Weights of a small transformer language model.
Training: a variant of Adam for these matrices, 186M tokens, 5286 steps.
Each number is 128 + 24 x the weight over its row's rms, rounded and kept within 0 to 255. Layers, rows and columns count from 0. The size above them is the row's rms in percent of the matrix's.

# layer 4 MLP down (transposed), 1280x320, rms 0.0334, rows 616-658, columns 0-79
size [ 84  93 116 102  97  68  89 102  96 104  93  92 117  84 110  92  99  83  70 102  90  99 100 103  98  67 102 123 105 113  78  61  87  67  97  98  82 107 101  97  65 103  95]
[[123 115  95 110 180 141 126 160  95 156 122 139 134 139 126  94 109 147  86 151 150 147 103 174 156 124 101 152 124 123 100 126 114 175  98 117 138 100 138 142 140 129 139 125 184  93  86 114 161 105 141  83 134 132 150 124 132 152 140 235 155 118 135 141 115 153 153  97 136  92 123 146 150 157 139 124 135 106 122 153]
 [116 104 142 143  90 142 136 118 153 116 146 124 107 151 128  97 142 173 104 116 116 121  91 114 159 148 152 178 102 158 130 139 152 134 163 172 121 100 119 147 108 180  86 173 131 111  92 173 130 104 155 144 135 113 162 135 154 131 122 139 105 141 131 122  96 122 135 172 129  99 129 114 146 148 115  84 119 103 132 153]
 [ 89 150 157 118 107  98 151 105 156 126 112 110 129 168 126  94 136  90 137 101 126 122  71 137  81 130 165 185 134 129 139 154 143 167 112 155 169 135 107 128 140 147 160 120 148 124 126 126 147 112 147 126 146 103 147 151 103 141 138 128 102 143 129 123 164 119 106 163 124 153 154 115 149 132  83 160 147 142 161  98]
 [ 84 135 118 142 105  78  82 141 131 116 149 158 180 133 106 132 105 105 133 127 118 138 134 100 149 125 116 104 103 136 117 131 162 149 120  51 102 122 116 182 113 104 107 121 106 130 113 114 121 124 153 159 141 161 114  97 138 109 139 126 114  84 133  95 125  95 125 116  94 135 148 147 106 168 140 142 151 157  95 143]
 [139 152 123 119 110 128 144 127 116 163 113 170 119 121 133 141 114 143 108 163 166 147 109 127 128 174 104 147 120 132 110 147 140 125 123 111 118 106  79 175 146 169 117 174 155 142 122 148 108 142 142 111 123 129 176 137 129 138  95 143 108 118 150 125 125 139 147 153 157  85 122 156  94 151 129  87 120 135 118 131]
 [129 126 157 178 103 139 117 143 124  98 110 155 147 146 123 107 115 112 120 141 154 173 125 120 169 114 133 148 139  97 183 138 138 103 114 137 158 124 143 117 121  77 124 120 151 118  79  80 137 174 134 111 125 173 151  91 123 137 151  93 152 121 131 118 139 144 129  77  94 119 133 185 135 131 100  93 140 126 145 149]
 [104 138 136 120  81 153 143 175 147 150 140 158 122 108  94 119 157 164 129 116 204 134 129 135  87 145 154 119 111 138 140  80 126 140 149 153 101 171 121 140 111 155 114 131 139 129 108 151 158 140 134 128 168 146  98  58 176 111  52 130 123 123 134 155 166 121 109 126 119 108 110 104 166 133 135 182 118 133 153 152]
 [147 142 150  91  93 108 126 131 101 132 156 118 123 153  87 132 128 167 154 107 147 159 137 133 102 112 133  83 109 166 103 157 120 118 128 151 123 135  84 128 137 130 149 170 121 129 157 134 110  96 144 138 119 116 149 168 132 122 131 130 127 145  90 100 144 149 193 143 116 148 122 143 148 158 167 146 123 115  83 103]
 [125  90 151 129 154 121 146 125  83 130 121 138 170  71 147 131  82 127 125 118  78  75 139 100 134 100 132 139 126 106 128 100 136 115 126 107 179 134  97 131 150 109 125  98 117 116 171 142 110 137 177 120 124 124 131 160 114 109 155 214 109 104 115 126 109 140 143 145 133 117 150  82 127 168 140 151 148 130 150 181]
 [184 132 115 177 126 142 137 140 105 101 163  79 140 121 177 138 175 158 159 162 102 178 103 112  85 145 129 144 124 137 153 146 101 128 137 107 168 123 125 106 115 137 136 113 112 153 118 149 131 108 115 172 128 136 127 156 156  92 123 125 140 126  92 145 100 137 108 124 122 113 130 153 152 115 113 106 149 119 138  85]
 [147 137 119 141 150 149 196  92 151 134 130 136 109  81 125 148 136 165 104 152 103 148 132  74 138 106 131 170 154 104 183  94 139 157 168 141 108 131 137  95  75 134 136 168 122 137 120 150 118 149 148 119 113 119 121 151 144 140 136  82 106 156 126 109 100  93 103 118 141  79 121 145 138 133 167 128 117 128 121 126]
 [125 141 132 115 114 156 119 105 118 166 108 110 158 147 133 116 126 109 125 113 110  94 109 129 167  79 119 192 137 147 139 139 120 171  99 106 147 105 149 119 121  93 164 109 152 126 143 162  96 144 151 152 165 180  98 137 128 149 138 178 146 132 172 150 146 152 126  99 131  82 162 141 143 148 111  91 121 167 166 155]
 [184 140  95 157 123 131 118 100 130 109 148 144 120 136 104  89 102 118 126  81 148 149 128  82 119 135 157 150 142 146 100 118 147 162 125 113 144 154 115 137 161  94 119 137 139 131 136 129  83  84 122 132 139  89 124 105 128 130 162 128 129 142 125 156 154 146 141 114  77 147 144 106 161 130  98 118 126 161  97 124]
 [173 128 138  72 103 102  94 112  97 147 113 157 173 170  98 155 134 136 142 181 129 148 126 131 133 127 130  96 136 175 121 123 142 156 135 130 106 132 116 144 115  89 158 152  81 104 135 130 144 129 186 116 136 132 145  99 115 125 155  85  93  98 130 122 147 164 144 114  99 142  86 126 151  98 168 144 193 124  98 125]
 [134 140 124  83  85 113 154 104 130 121 136 110 105 153 139 158  96 123 125  93  92 129 153  89  75  87 158 118 151 105 129 127  83 137 160 156  85 139 132  89 130 103  87 126 121 166 138 148 120  95 169 146 141 109 119 138  93  99 111 104 109 116 111 116 141 117 109 113 130 128 109 201 136  78 122 110 119 120 163 109]
 [120 149 119  52 114 147 135 120 103 145  90 123 136 100 143 121 119 128 161 134 118  88 110 139 128 135 126 138  98 147  97 133  98 146 171 137 115 134 101 108 109 139 135 130 150 145 141  99  99 143 135 122 139 154 102  86 127 116 138 146 193 183 119 102 142 153 148 134 105 126 133 139 109 120 151 123  97 104  81 110]
 [130 124 151 132 102 141 106 163  98 144 145 121 135 129 170 116 102 149 121 124 153 145 115 105 149 120 163 181 144 126 133  92 135 131 136  71 139 137 129  69 128 123 143 152 122 104  89 106 121  83 107 120 146  73 128 152 111 115 139 103 101 127 129 167 141 132 128 149 118 152 167 163 151 133 134 126 143 114 133 122]
 [128 105 124 166 160  81 102  96  70 155 151 147 127 127 106 127 148  93 130 119 141 127 140  90  97 114 144 114 138 109 110 150 150 146 141 129 100 124 170 126 130 127 172 130 127 133  99 122 140 141  92 199 131 119 142 114 127 158  91 166 122 130 107 100 142 136 152 104 151 155 136 104 150 153 167 103  79 123 149 122]
 [114 137  94 146 124  92 141 149 126 105 122 155 145 121 156 119 137 133 106 131 132 145 115  78 132 102 104 113  97 122 135 128 107 111 147 101 139 134 195 141 156 146 153  65  91  98 162 132 140 152 108 118 136  82 133 128 115 113 153 124 118 105 137 144 156 108 127 158 187 108 141 124  94 124  94 102 138 101 128 150]
 [162 153 206 133 106 146 107 149  95 140 119 151 157 122 140 131 132 108 158 131 164 166 165 131 142 159 160 164 112 147 141 112  93 117 163 132 133 120 123 103 179 129 132 109  80 115 135 147 101 123 151  96 139 133 130 124 124 120  76 130  94  85 145 145 142 128 150 120 119 112 134 138 120 105 140 106 143  98 120 149]
 [151 139 150 134 107 107  81 155 128 126 145 134 151 154 143 134 110 169 130 122 138 176 117 142  58 196  76 126 147  90 144 175 147 138 133 166 121 145  82 171  92 150 117 112 150 114 113  97 134 128 104 108 117 130  94 117 187 132 112 147 113 118 124 126 118 132 141 138 132 143 143 127 106 131 120 158 105 172 132 117]
 [180 117 124 137 176 120 101 133 136 145 130 151  95 138 149 107 147 141 153 152 118 135 126 124 168 127 146 117 133 126 191 126  68 126 114 146 132 148  98  98 125 111 125 154 111 116 111 175 150 187 138 170 141  99 148 124  99 104 165 140 181 133 134 107 148 134  89  99 149 115  99 138 148 102 146 160 144 145 149 115]
 [104  67 156 133 132 165 123 112 141 115 106 123 132 112 101 157 140  93 105 119 173 113 125 128 121 124 140 100  84  75 141 137  97 128 110 142 164 129 138 140 126 109 167 119 185 154 125 113 120 139 129 131 172 144 154 132 131 148 132 142 146 182 135 136 135 125  87 138 131 127  75 140 173 130 117 130 154 138 122 123]
 [157 149 111 176 121 148 140 168 120 122 106 147 127 151 109 191 166 107 163 145 117 115 160 140 140  99 165 105 158 130 116 112 151 135 122  94 146 160 118 130 123 107 120 104  94 135 131 148 110 136 136 108 132 100 108 222 129 138 124 145 133  92 174 110 121  99 135  91 129 113 135 126 137 131 105 151 159 155 113 142]
 [120 119  66 123 180 118  74 138 145 120 139 163 130 160 145 117 130 107  66 129  97 116 117  82 148 104 136 115 119 165 137 114 133 111 170 133 134 136 140 123  83 121  88 129 125 151 137 105 169 180 149 114 130 116 110 138 113 133 143 107 147 142 143 151 115 150  92 131  67 203 189  91  96 123 124 132 149 136 105  97]
 [ 91 139 103 115 137 110 123  94 157 141 130 129 131 128 153 131 143 182 129 135 105 115 135  81 181 168 149 153  96 100 159  87 168 139 130 144 144 100  93 111  73 114 123 131 120 155 139 141 129 133  93  98  86 106 130 133 124 158 106  58 140 117 127 150 137 108 150 121 139 167 162 143 168 127 185 115  91 123 149 108]
 [114  81 159 128 144 120 129  94 142 142 150 149 116  93 120 131 129 168  93 120 123 149 112  94 134 102 139 144 120 138 120 129 122 118 127 105 109 133 122 123 125 112 123 125 135 126 109 130 159 151 117 169 157  94 158 109 137 103 145 243 109 126 111 136 110 121 124 153 123 111 131 129 120 102 150 118 104 144 174 116]
 [109 113 101 149 131 184 123 117 138 166 103 148 134 132 110  60 137 120 103 129 109 130 108 119 160 128 146 113 160 144 103 117  93 114 104 103 130 129 105  90 161 116 157 120 138 119 147  99 149 119  99 108 153 136 127 133 119 128 173 134 134 125 105 106 107 143 108 116 108 157 126 132 140 151 117 119 134 143 135 110]
 [151  95 105  91 125 115 108 161 108 139 106  96 137 176 131 134  83 131  87 139  61 159 145 141 128 178 122 139 101 119 169 158 136 151  75 177 154  97 124 123 159  92 125 119 132 142 134 162 136 103 172 125 107 120 115 109 120 105 100  89 147 149 113 148 117 125  92 123  92 124 123 126 166  96 130 122 121 112 121 103]
 [ 92 103 111 161 189 107 109  82 171 151 170 141 112 114 138 118 129 111 136  76 144 140 127  82 125 124 148 158 112  95 146 162 118 168 158 120  98 119 113 144 137 156 123 111 160 143 108 128  96  86 131 141 114 127 134 145  93 134 147  67 121 147 163 126 109 124 139 124 124 144 140  96 123 112 137 114 149 163 139 138]
 [ 82 115 127 133 124 145 170 153 146 148 128 127 169 132 135 125 130 108  94 128 123 136 154 113 105 135 105 138 108 131  79 144 141 122 170 149 114 143 134 106 146 103 158 161  97 107 150 134 132 164 144 160 118 118 160 106 129 102 165 106  99 148 153 126 102 140 118 127 139 123 148 141 121 132 107 113 156  65 142 142]
 [112 148 129  76 112 139 144 102 120  95 107 110 108 143 115 106  95 101 123 104 105 118 120 111 145  89 114 143 154 137 102 101 117 106 100 128  98 101 111  95  89 114 133 131 138 101 126 159 160 126 130 106 128 142 127 109 115 138 127  80 110  99  81 149 172 145 110 114 143 121 130 130 167 123 123 139 116 141  69 146]
 [116 124 113 140 116 106 128 125 126 148 140 109 129 132 123 148 111 124 140 124 150 111 108 186 134 127 135  87 131 118 152 122 117 136  86 116 175  81 120 144 173 118 117  92 128 122 123 135 131 160 143 120 105 132 127 145 158 184  96 126 145 115 175 124 123 153 138 129  98 116 115 127 130 129 150 152 148 142 113  83]
 [ 84 115 163 124 134 143  91 112 130 137 145 116 138 140 144  85  91 126 129  86 118 111 127 131 121 142 133 138  80 134 148 127 121 145 143 116 115  91 145 112 118 108 129  99 142 101 140 181 129 113  85 137 113 123 115  68 101 165 115 103 162 128 132 190 126 159 109 138 115 128 133 172 187 109 153 137 130 128 128 131]
 [133 131 118 114 112 116  84 119 109 112  62 100 144 102 155 118 128 147 153 108 105 158 161 138 141 152 129 132 118 177 111 145 162  98 106 131 143  93 137 127 139 151 129 137  93 111 165 124 112 114 119 115 119 124  87 103  94 137 102 131 135 139 108 128 142 134 180 114 144 127 141 113 117 136 159 101 136 138 128  83]
 [157 138  81 107 131 153 128 141 106 132 130 119 109 119 156 100 151 128 134 102 104 123 139 119 155 110 127 144 113 102 139 118 116 102 103  95 132 133 125  80 138 130 176  75 126 119 167 107  99 153 107 178 126 137 153 131 134 106 134  92  39 186  98 116 114 125 114 147 140 144 133 136 105 149 145 115 144 169 163 157]
 [161 106 132 155  95 126 110 117 171 121 137 124 140 116 185 151 106 121 157 131 151 105 115 146 127  92 126 142  86 102 115 138 132 116 137  97 109 133  95 150 131 143 152 146 104 103 150 102 104 138  97 122 142 117 115 147 114  64 116 135 179 128  68 106 119 109 103 131 101 146 135 159 124  85 150 108 147 107 123 155]
 [ 73 144 126 127 112 125 157 133 151  88 117 115  63 159 112 134 142 146 120 150 151 121 139  79 121 145 153  99 170 111 151 157 121 142 150 117 159 128 129 158 121 123 164 170 144 126 131 104 131 101 111 116 129 137 127 142 166 128 166 119 109 116  94 122 138 135 135 121  91 119 105 154  93 131 162 147 112 113 116 109]
 [131 123  72 101 105 127 162 138 106 151 132 111  95 149 140  94 139 138 126 114 136 140 128 120 105 148 162 139  97 138 123  97 117  72 109 132 173 127 123 145 145  87 105 116  85 124 144 170 185 134 127 131 130 171 144  95 131 101 125 108 144 141  87 160 128 154 132 133 123 136 123 130 125 139 129 117 163 125 153 122]
 [159  78  68 118 170 142 144 178 146  87  89  88 123 123 150  90  79 117 111 113 167 144 117 123 108  88 124 103 158 119 137 141 154 140  69 107 136 130 162 141  97 100 133 152 121 151 138 106 151 145 124 118 130  93 121 125 127 171 142 149 149 129 158 130 126 131 108 116 132 120 105 112 129 116 150 120 118 143 132 127]
 [143 101 129  86 127 115 118 148 122  76 128 189 165 114  96 106 130 143  88 112 118 157 188  73 130 127  92 148  98 158 162 115 100 148 122 120  83 148 111 174 107 129 172 133 131 135 149 117 131 120 119 129 121 127 114 134 121 134 119  82 107 105 106  97 107 128 137 124 141  99 111 131 116  57 167 118 164 144 153 135]
 [189 129 122 142 167  91 100 115 149 139 111 115 133  98 103 113  80 174 118 131  87  89 133 150 146 132 116 114 146 131  97  86 159 175 138 124 139 115 128 132 122 116  95 156 130 153 149  94 103  85 165 133 137  98 153 104 120 109 116 137 121 131 114 136 166 170 117 131 156 173 178 104 113  98 154 129 146 110 142 123]
 [153 138 141 143 131 134  92 100  70 117 124 117 168 116 137 162 117 143  98 144 105 116  90 133 154 124 140 130 158 130 109 114 106 110 107 169 116 162 103 143 146  86 132 155 132 103 148 121 111 125 125 132 132 162 140 148 147 120 167 146 111 145 152 134 172 116 119 122 111 103 104 138 128  86 130 107  77  93 144  84]]
# layer 4 MLP up, 1280x320, rms 0.0401, rows 617-658, columns 0-79
size [ 91 109  99  96  84  89  96  99  98  95  85 106  89 109  92  97  91  96 103  90  97 100 103  96  80 105 109 104 103  97  81  90  81 100  95  87 100 100  96  88  95  97]
[[142 122  87 123 144  83 128  86 132 111 152 152 108  99 158 123 149 101 139 116 172 128 130 132 124 112 121 136 108 124 132 155  96 130 110 124 152 144 117 100 159 143 163 124 121 106 139 113 140 103 181 147  86 129 131 127 137 134 136 107 147 124 133 118 146 142 126 101 161  86 124 137 112 100 103 140 124  96 167  81]
 [172 118  91 124 107 106  89 121  97 128 143 127 132 118 122 106  94 122 147 142 100 123 152 159 134 133 127 131 153  96 123 109 115 111 120 125 127 137  97 113 159 113 149  85 151 101 181  96 123 120 153 164 151 159 133 124 121 110 167  99 124 137 107 160 104 168 127 116 121 133  98 168 115 159 133 124 137 121 194 121]
 [184 122 139 129 162 124 100 133 133 140  97 156 132 155 101 101 125 143 131 136 130 113 103 156 138 109 123 133 139  96 108 121  76 107 131 132 158 140  71 113 178 138 138  92 118 106 156 135 116  78 121 136 140 108  92 151 147 107 101 108 159 111 143  94  98 125 162 124 116  66  98 145 119  65 133  90 128 142 126 132]
 [ 99  82 131 179 144 122 133 139 131 125 119 138 105 129 146 134 129  75 156 139 125 116 125 165 112  95 136 125 127 126 138 153 106 132 132 118  85 180 124  65 157 131 110 154 103 148 137 133 129 114 141 131  64 119  59 132 122  50 151 115 136 151 131 130 103 133  93 139 126  95 116 134 113 173 122 126 150 125 118  99]
 [128 150 152  82 133 105 135 127 142 161 119 130  97 156 133 188 143 110 122 121 129 101  96 136 114 155 103  86 138  83 138 114 159  89 152 143 141 144 111 148 125 112 116 114 120 155 135 140 169 105 133 142 177 112  88 120 133  94 116 122 119 121 153 125 137 107 172 129 101 115 127 126  50 133 149 108 165 112 101 150]
 [178  92 110 150 151 159 112 138 149 112 118  87 146 166 113 133 176 101 145 146 128 103  60 105 172 141 162 110 143 153 160 193 118 111  97 109 119 158 148 135 156 109 141 143 122 114  94 122 128 116 113 116 136  81 112 139 112 146  97 136 135 115 141 117 110 138 129 103 156 150 127 110 123 114  87 121 130 160 139  94]
 [116  60  82 168 144  97 106 111 101 165 162 148 125 144 186 136  70  92 128 195 111 107  78 158 146  90 130  97 128 144 150 123 129 120 165  72  89 152 155  75 116 137 101 122 140 114 116 106 112 120 122 144 145 100 138 139 130 114 119 100 133 151 136  99  94 128 112 155  92 138 112 126 128 130 148 118 112 140 133 141]
 [149  76 133 120  95  98 110 121 164 141 141 108 169 137 126 104 114 147 106 151 131 137 120 139 135 125  91 118 149 137  90 157 115 135 117 110 112 170 103  93 130 133 150 144 109 164 146 166  97 101 131 141 125  71 154 146  81 150 130 126 158 131 161 114 116  80 164  98 147 121 140 125 131 148 121 134 127  95 150 164]
 [102 154 145 135 149 113 133 131 105 118 124  84 176  74  85 154 118 118 134 145 157 116 113 132 141 120  96 104 121 143 130 102 130 133 179 125 109 108 121  94 100 135  86 144 114 147 150 176  80 108  93 103 133 108 112 145  84  84 147 112 118 126 138 136 142 119 156 123 172 122  91 142  76 116 121 155 142 103 124  97]
 [171 115 133 132 133  93  71  83 109  95 147 151 144  97 122  86 129 122 178 147 134 107 108 149 108 130 121 108 158 146  58 130 145 138 148 138 109 143 125 160 133 122 155 129 177 130 157 116 136 106 159 119 136 144 131 132 102 101 125 103 154 150 102 171 161 148 133  99 142 129 126 105 119 112 127 149 134 116  91 111]
 [173 120  74 174 165 164 111 108 149 100 137 114  94 101 137 116 171 139 122 163 162 112 107 163 128 152 133  82 144 138 150 127 132 138 133 115 154 131 133 107 173 122  93 104 151 124 146 112 112 140 109 126 192  61 119 131 114 110 148 147 153 102 133 120 151 123 139 104 113 143 139 141 117 122 144 168 137 134  78 147]
 [135 130 118 105  85 139 162 139 153 141  97 153 130 115 108  83 104 142 129 113 114  73 120 137  92 122 133  71 169 163 115  84 133 109 121 150 105 174  99  98 136  87 150 139  89  82 172 123 129 132 150 154 132 135 111 133  78 127 109  87 177 132 113 131 142 127 137 123 107 120 118 186 125 107  79 121 112 129 118 133]
 [100 106  88 139 150 120 126  93 116 173 182  85 143 150 142 134 131 106 148 148 124 130 139 126 140 127  95 117  83 113 151  94  97 132  98 114 133 150 134 121 138 168 164 115 105 107 117  87  93  94 132 148 116 136  89 158 117 106 145 127  89 151 164 117 123 157 115 158 139 126 130 172 127 132  96 138 159 160 149 120]
 [120 111 126 100 159 119 133 132 129 152 145 110 120 118 122 149 100  85 137 176 151  95 135 133 116 119 166  83  93 125  77 138  85 124 124 156 129 154 121  72 104 168 140 125 145 178 134 111 104 109 124 110 182  81 111 130 133  99 129 124 142 142 157 144  63 137 173 117 145 124 129 130  71  87 125 155 142 147  75 120]
 [113  98 140 167  91  93 138 164 123 155 119 108 118 173 157  92 114 125 131 161 141  91 143 145 157 128 126 110 137 147 151 113 145 127  82  94 140 134 142 159 155 140  95 148 127 143 138  80  96 129 181 102 144 133 141 161 136 121 166  94  98 147 155 142 130 139  88 138 135 114 121 114 132 166 122 129 174 155 111 113]
 [133  63  95 166 155 144 130 150  79 147 134 102  76 115 141  92 152 134 154 119 150 125 120 147 141 103 143  94 121 161 142 169  78 101 135 125  87 144  91 120 161 102 138 119 135 144 150 152 127 113 136 133  92  97 138 154 139 133 108 105 135 147 136 122 129 108 146 100 111  85 111 128 156  77 106 103  86 149 165  66]
 [ 84 123 120 139  85 142 108 131 197 130 131 103 155 130 150 131 131 112  97  80 134 102  88 121 107  97  84 159 110 171 124 138 126 132 130 130  70 135 160  66 150 127 147 118 131 144 152 109 167 115 152 109 140  99  90 130 151 123  91 106 136 115 142  94 141 129 112 112 141 147 150 136 143  85  91 169 143 155  87 133]
 [ 90  92 138 153 139 140 111 129 126 128 126 139 132 124 118 105 141  76 141 152 146 116 108 152 138  77 118 124 144 109 124 131 151 198 120 134 118 133  77 133 105 139 151 116 108 194 144 131 137 128 152 125 134 157 113 130 103 155 136 109 104 137 121 107 143 106 161  83 132 142  72 146 154 128 135 114 152 164 133  93]
 [115 123 112 133 124 148 104 101 122 117 116  80 159 123 160 152 141 102 140 188 128 106 115 111 130 147 138 108 144 119 153 100 119 115 139 114 158 127 141 115  97 155 160 121 149 119 123 159 101 125 107 114 165 119 126 137  85 123 121 120 151  91 149 100 159  92 130 117 148 101 136 122 123 143 117 141 140  77  99 157]
 [ 87 135 116 121 119 140 154 130 159 123 146  80 152 146 155 135 125 102 130 104 101 116 122 127 167  94 141 175 151 152 139  99 133 153 120 121  73 137 180 115 120 108  94 135 102 156 153 142 115 129 146 165 145 108 132 150  88  57 147 101 157 128 155 156 135 137 110 119 110 125 105 138 128 124 114 112 124 137 134 121]
 [159 122 108 134  93 139 109 143 117 111 142 142 100 124 114 141 143 119 161 139 111 147 142 168 106 129 133 123 103 110 136 139 199 143  86 144 147 123 152 150 201 169 149 108 123 140 155 124 118 105 111  76 126 119 152 160 132 136  91  90  87 122 130 146 158 163 118 106  93  79 102 108 109 107 101 137 120 106 124 140]
 [106 126 130 150 128 177  93  99 120 149 133 149 140 172 134 139 133 107 142 118 105  81 147 114 136 153 125  74 154 179 157 142 129 129  57  82 114 130 147 154 136 177  86 170 138 111  90  87 114 117 117 164 148 130 122 110 107 102  93 111 151  98 183 110 137 117 122 114 138 125  88 144  91 135  74 135 151 168 148 119]
 [143 116 104 155 110 154 114 128 133 151 143 115  96 173 107 118 174 160 138 120 113 125 169 157 129 135 118  76  98 119 135 165 104 114  82 117 161 151 114 117 140 175 156 115 158 141 192  99 101  85 129 135 132 133 115 161 132 132 130 118 112 113 139 142 123 123 111 163 111  73 114 177 118 105  95 111 113 133 121 134]
 [ 97 140 192 117 127 166 141 110 121 123 115 112 137 122  90 144 118 158 104 105 169 117 155 147 119 152 145 139 121 133 117 142 107 132 133 120  98 160  95 135 132 152 134 135 110 146 136 105 148 156 159 113 110 156 180 149 127  85 113 125 166  86 120 108 114 155  87 157 138 103 106 145 144  76  96 129 111 165 134 109]
 [123 156 152 112 153 158 114 118 104 127 152 138 142 126 101 109 115  83  85 123 114  93 160 133  90 115 119 108 162 151  83 202  88 101 140 114 127 164 124 138 167 130 156  81  85 157 146 119 100 103 163 118 132 134 114 119 118 124 174 135 165 120 132 119 110 151  75 134 123 124  98 135 152 117 117 124 120 124 110 120]
 [135 107 114 166 100 137  99 112 150 135 172 128  98 110 161 113 173 121 108 146 132  91 120 155 166 135 102  88 131 177 131 122 122 108  71 100  79 114 154  93 143 137 113 113 182 115 145  83 123 102 116 142 145 123  87 119  72 102  93 129 149 105 145 170 121 108 158 125 115 131 120 168 107 103 100 106 121 110 151 127]
 [153 149 101 132  86 151 120  94 135 100 102  99 123  89 147 102 128 125 150 121 146 104 107 134 112 125 124 124 174 160 112  91 133 133 109 121 127 156  66 121 145 130 132 130 136 159 173 106 124 117 110 153 168 148 151 146 102 142 166  83 124 119 138 149  97 127 134 123 123 104  99 146 133 113  90 131 110 115 109 164]
 [187 135 110 128 129 131 124  86 100 106 179 144 130 121 123 106 144 116 157 132  95  90 149 144 149  74 189 127 139 172 107 134 121 104 138 138 139 151 154 128 156 113 121 115 129 134 117 134  83 126 111 148 144  80 159 155 109 107 123 106 178 115 150 116 102 104 179 110  95 105  70 135  69 155 134 159  90 118 122 127]
 [116 118 135  78 142 124 116 127 150 120 124 107 139  96 137 130 147 161 127 127  82 100 146  84 121 151 109 177 109 155 119 143 133 127 164  78 134 161  90  98 196  99 168 117 105 146 147 147 123 146 117 113 110 152 147 137 109  89 126 114 156 124 135 134 131 130 130 149 126 108 136 151  93 116 112 151  86 137 135 146]
 [154 128  96 128 124 151 133 136 149 170 139 131 108 137  88 148 126  90 112 118 133 140 141 156 124 145  93  85 125 111 109 124 118 129 144 133 177 143 141 121 165 109 163 161 134  93 108  76 157 135 131 141 148 158  88 117  91 115 140 123 107 132 137 148  81 156 133 126 132 140 119 132 141 156 105 125 106 133 172 111]
 [100  93 114 130 144 127  70 101  96 128 160 137 139 117 138 139 173 130 100 139 160 161 139 116 106 167 115 135 129 101 123 209 146 119 139 154 127 185 127 127 108 111 179 135 123 168 129 140 135 139 121 162 132 102 118 145 104 118 179 145 118 100 164 130 138 129 161 157 132 120 104  89 146 151 123 122  93 153 124  98]
 [ 97 112 124 101 158 104 118 146 171 100 113 126  94  85 102 113 149 149 148 143 145 123 131 114 128 121 152 150 158 111 135 135 130 141 154  82  95 181 169 105 122 111 118 146 129 147 148 124 149 101 157 139  99 116 133 122  98  76 132 101 131 130 114 155 124 117 140 122 170 127 140 162 131 137 125 133 108  98 121  91]
 [166 107  96 164 131 130 133 103 110 119 122 141  98 123 108 189 127  92 104 148 101 130  94 143 152 102 137  91 120 124 114 145 125 158 100 153 126 170  84 133 152 131 160 102 107 182 138 135  88 131 130 195 163 112  99 143 117 119 164  92 109 128 122 128 153 105 130 131 141 113  92 140  97  97  87 110 143 163  75 109]
 [113 110  92 138 119 150 153 101 163 112 108  81 148  99 142  84 103 108 108 130 124 128 130 130 102 144 176 147 155 142 112  87 139 124 134 136 151 111 125 107 124 114 127 156 133 174 159 164 132  94 183 141 154 150 118 153  92  99 145  99 119 133 118 163 148 134 137 110 137 125 120 112 143 107 140 148 118 147  80 115]
 [139 148  85 125 105 149 108 119 122 104 138 170 154 115 124  79 125 128 121 175  84  88 110 155 132 137 104 129 139 128 129 117 106 152 104  91 132 189 126 136 169 104 133 108 117 172 167 145 112 115 132 117 124 115 127 196 109 144 150 121 149 137 123 108 121 144 133 114  85  96  75 112 143 110 109 114 114 117 120 108]
 [128 118  84  98 102  85  55 123 113 112 131 133 124 108 108 108 155 135 127 118 121 152 133 131  68 138  97  91 121 156 109 156 107 152  90 144 137 174 115 150 134 120 135 122 119 131 153 124 145 163  80 138 130 150 147 142 125 136 162 157  98 125 173 138 154 134 124 129 129 116 101 131 123 143 122 118 118 126  69 112]
 [ 90 129 101 147  94 128 116 144 153 139 162  88 124 119  58 131 109 112 135 148 131 116 109 125 145 150 139 133 151 137 105 167 145 134 127 100  75 123 150  92 104 113 131 137 109 178  99 152 115 129  84 129 161 160 119 150 129 133  93 122 127 115 180 152 151 164 119 154 167 128 113 122 146 150  74 135 179 155 136  98]
 [106 123 112 136  88 110 129 162 115 119 179 137 145 135  99 131  89 133  94 167 110  85 122 144  90 115 122 119  98 154 102 111 111 157 148 137 116 122 153 137 119 138 165  92  89 152  89 112 136 123 109 125 190 145 108 139 119 140  89  85 104 102 169 180 179  88  90  96 126 158  88 124 102 134 111 150 150 159 152 122]
 [142 133 112 142  95 137 144 111 115 132 138  96 180  86 166 120 126 145 119 134 145 111 118 171  81 115 128 154 102 162 115 120 109 116 146 142 112 152 134  76 145 101 107 128 120 153  93 152 166 148  83 192 116 145 153 113 112 137 132 106 157  94 112 134 142  93 137 147  94 155 125 118 125 112 138 147 103 181 136 117]
 [ 95 149 138 146 139 120 109 132 132 128  95  51 123 181 153 166 103 120 142 147 148 124 107 161 134 128 163  85 146 114 129 139 163 106 154 142 158 136 135 109 169 101 115 153 164 106 145 124 156 115 140 182 132 116 163 128 140 145 144 109 131 131 133 150 119 133 131 145 151 152 108 127 116 134  89 114 130 132 133 151]
 [148 163  93 133  97 138 142 110 153 115 166 118 181 141 147 100 133  76 139 123 135 116 136 129 152 112 192 151 119 126 148 131 135 132 136 101 123 133 127 155 144 143 105 134 149 108 127 151 129 116 145 148 119 139 129 123 133 116 143 123 133 132 116 155 125 117 145 126 173 126  85 117 123 133 104  89 115 104 121 122]
 [106 139 131 143  74 134 172 128 180 176 139 117 172 122 124 113 140 116 127 133 132  88 130 132 112 128 149 130 144 137 105 118 152 148 172 122  95 125 124  83 124 139 129 118 140 180  95 135 159 134 193 142 167 109 145 127 143 115 117  97 172 146 133 133 106  83 133 151 117 104 142 118  95 124 125 140 148 137  92 183]]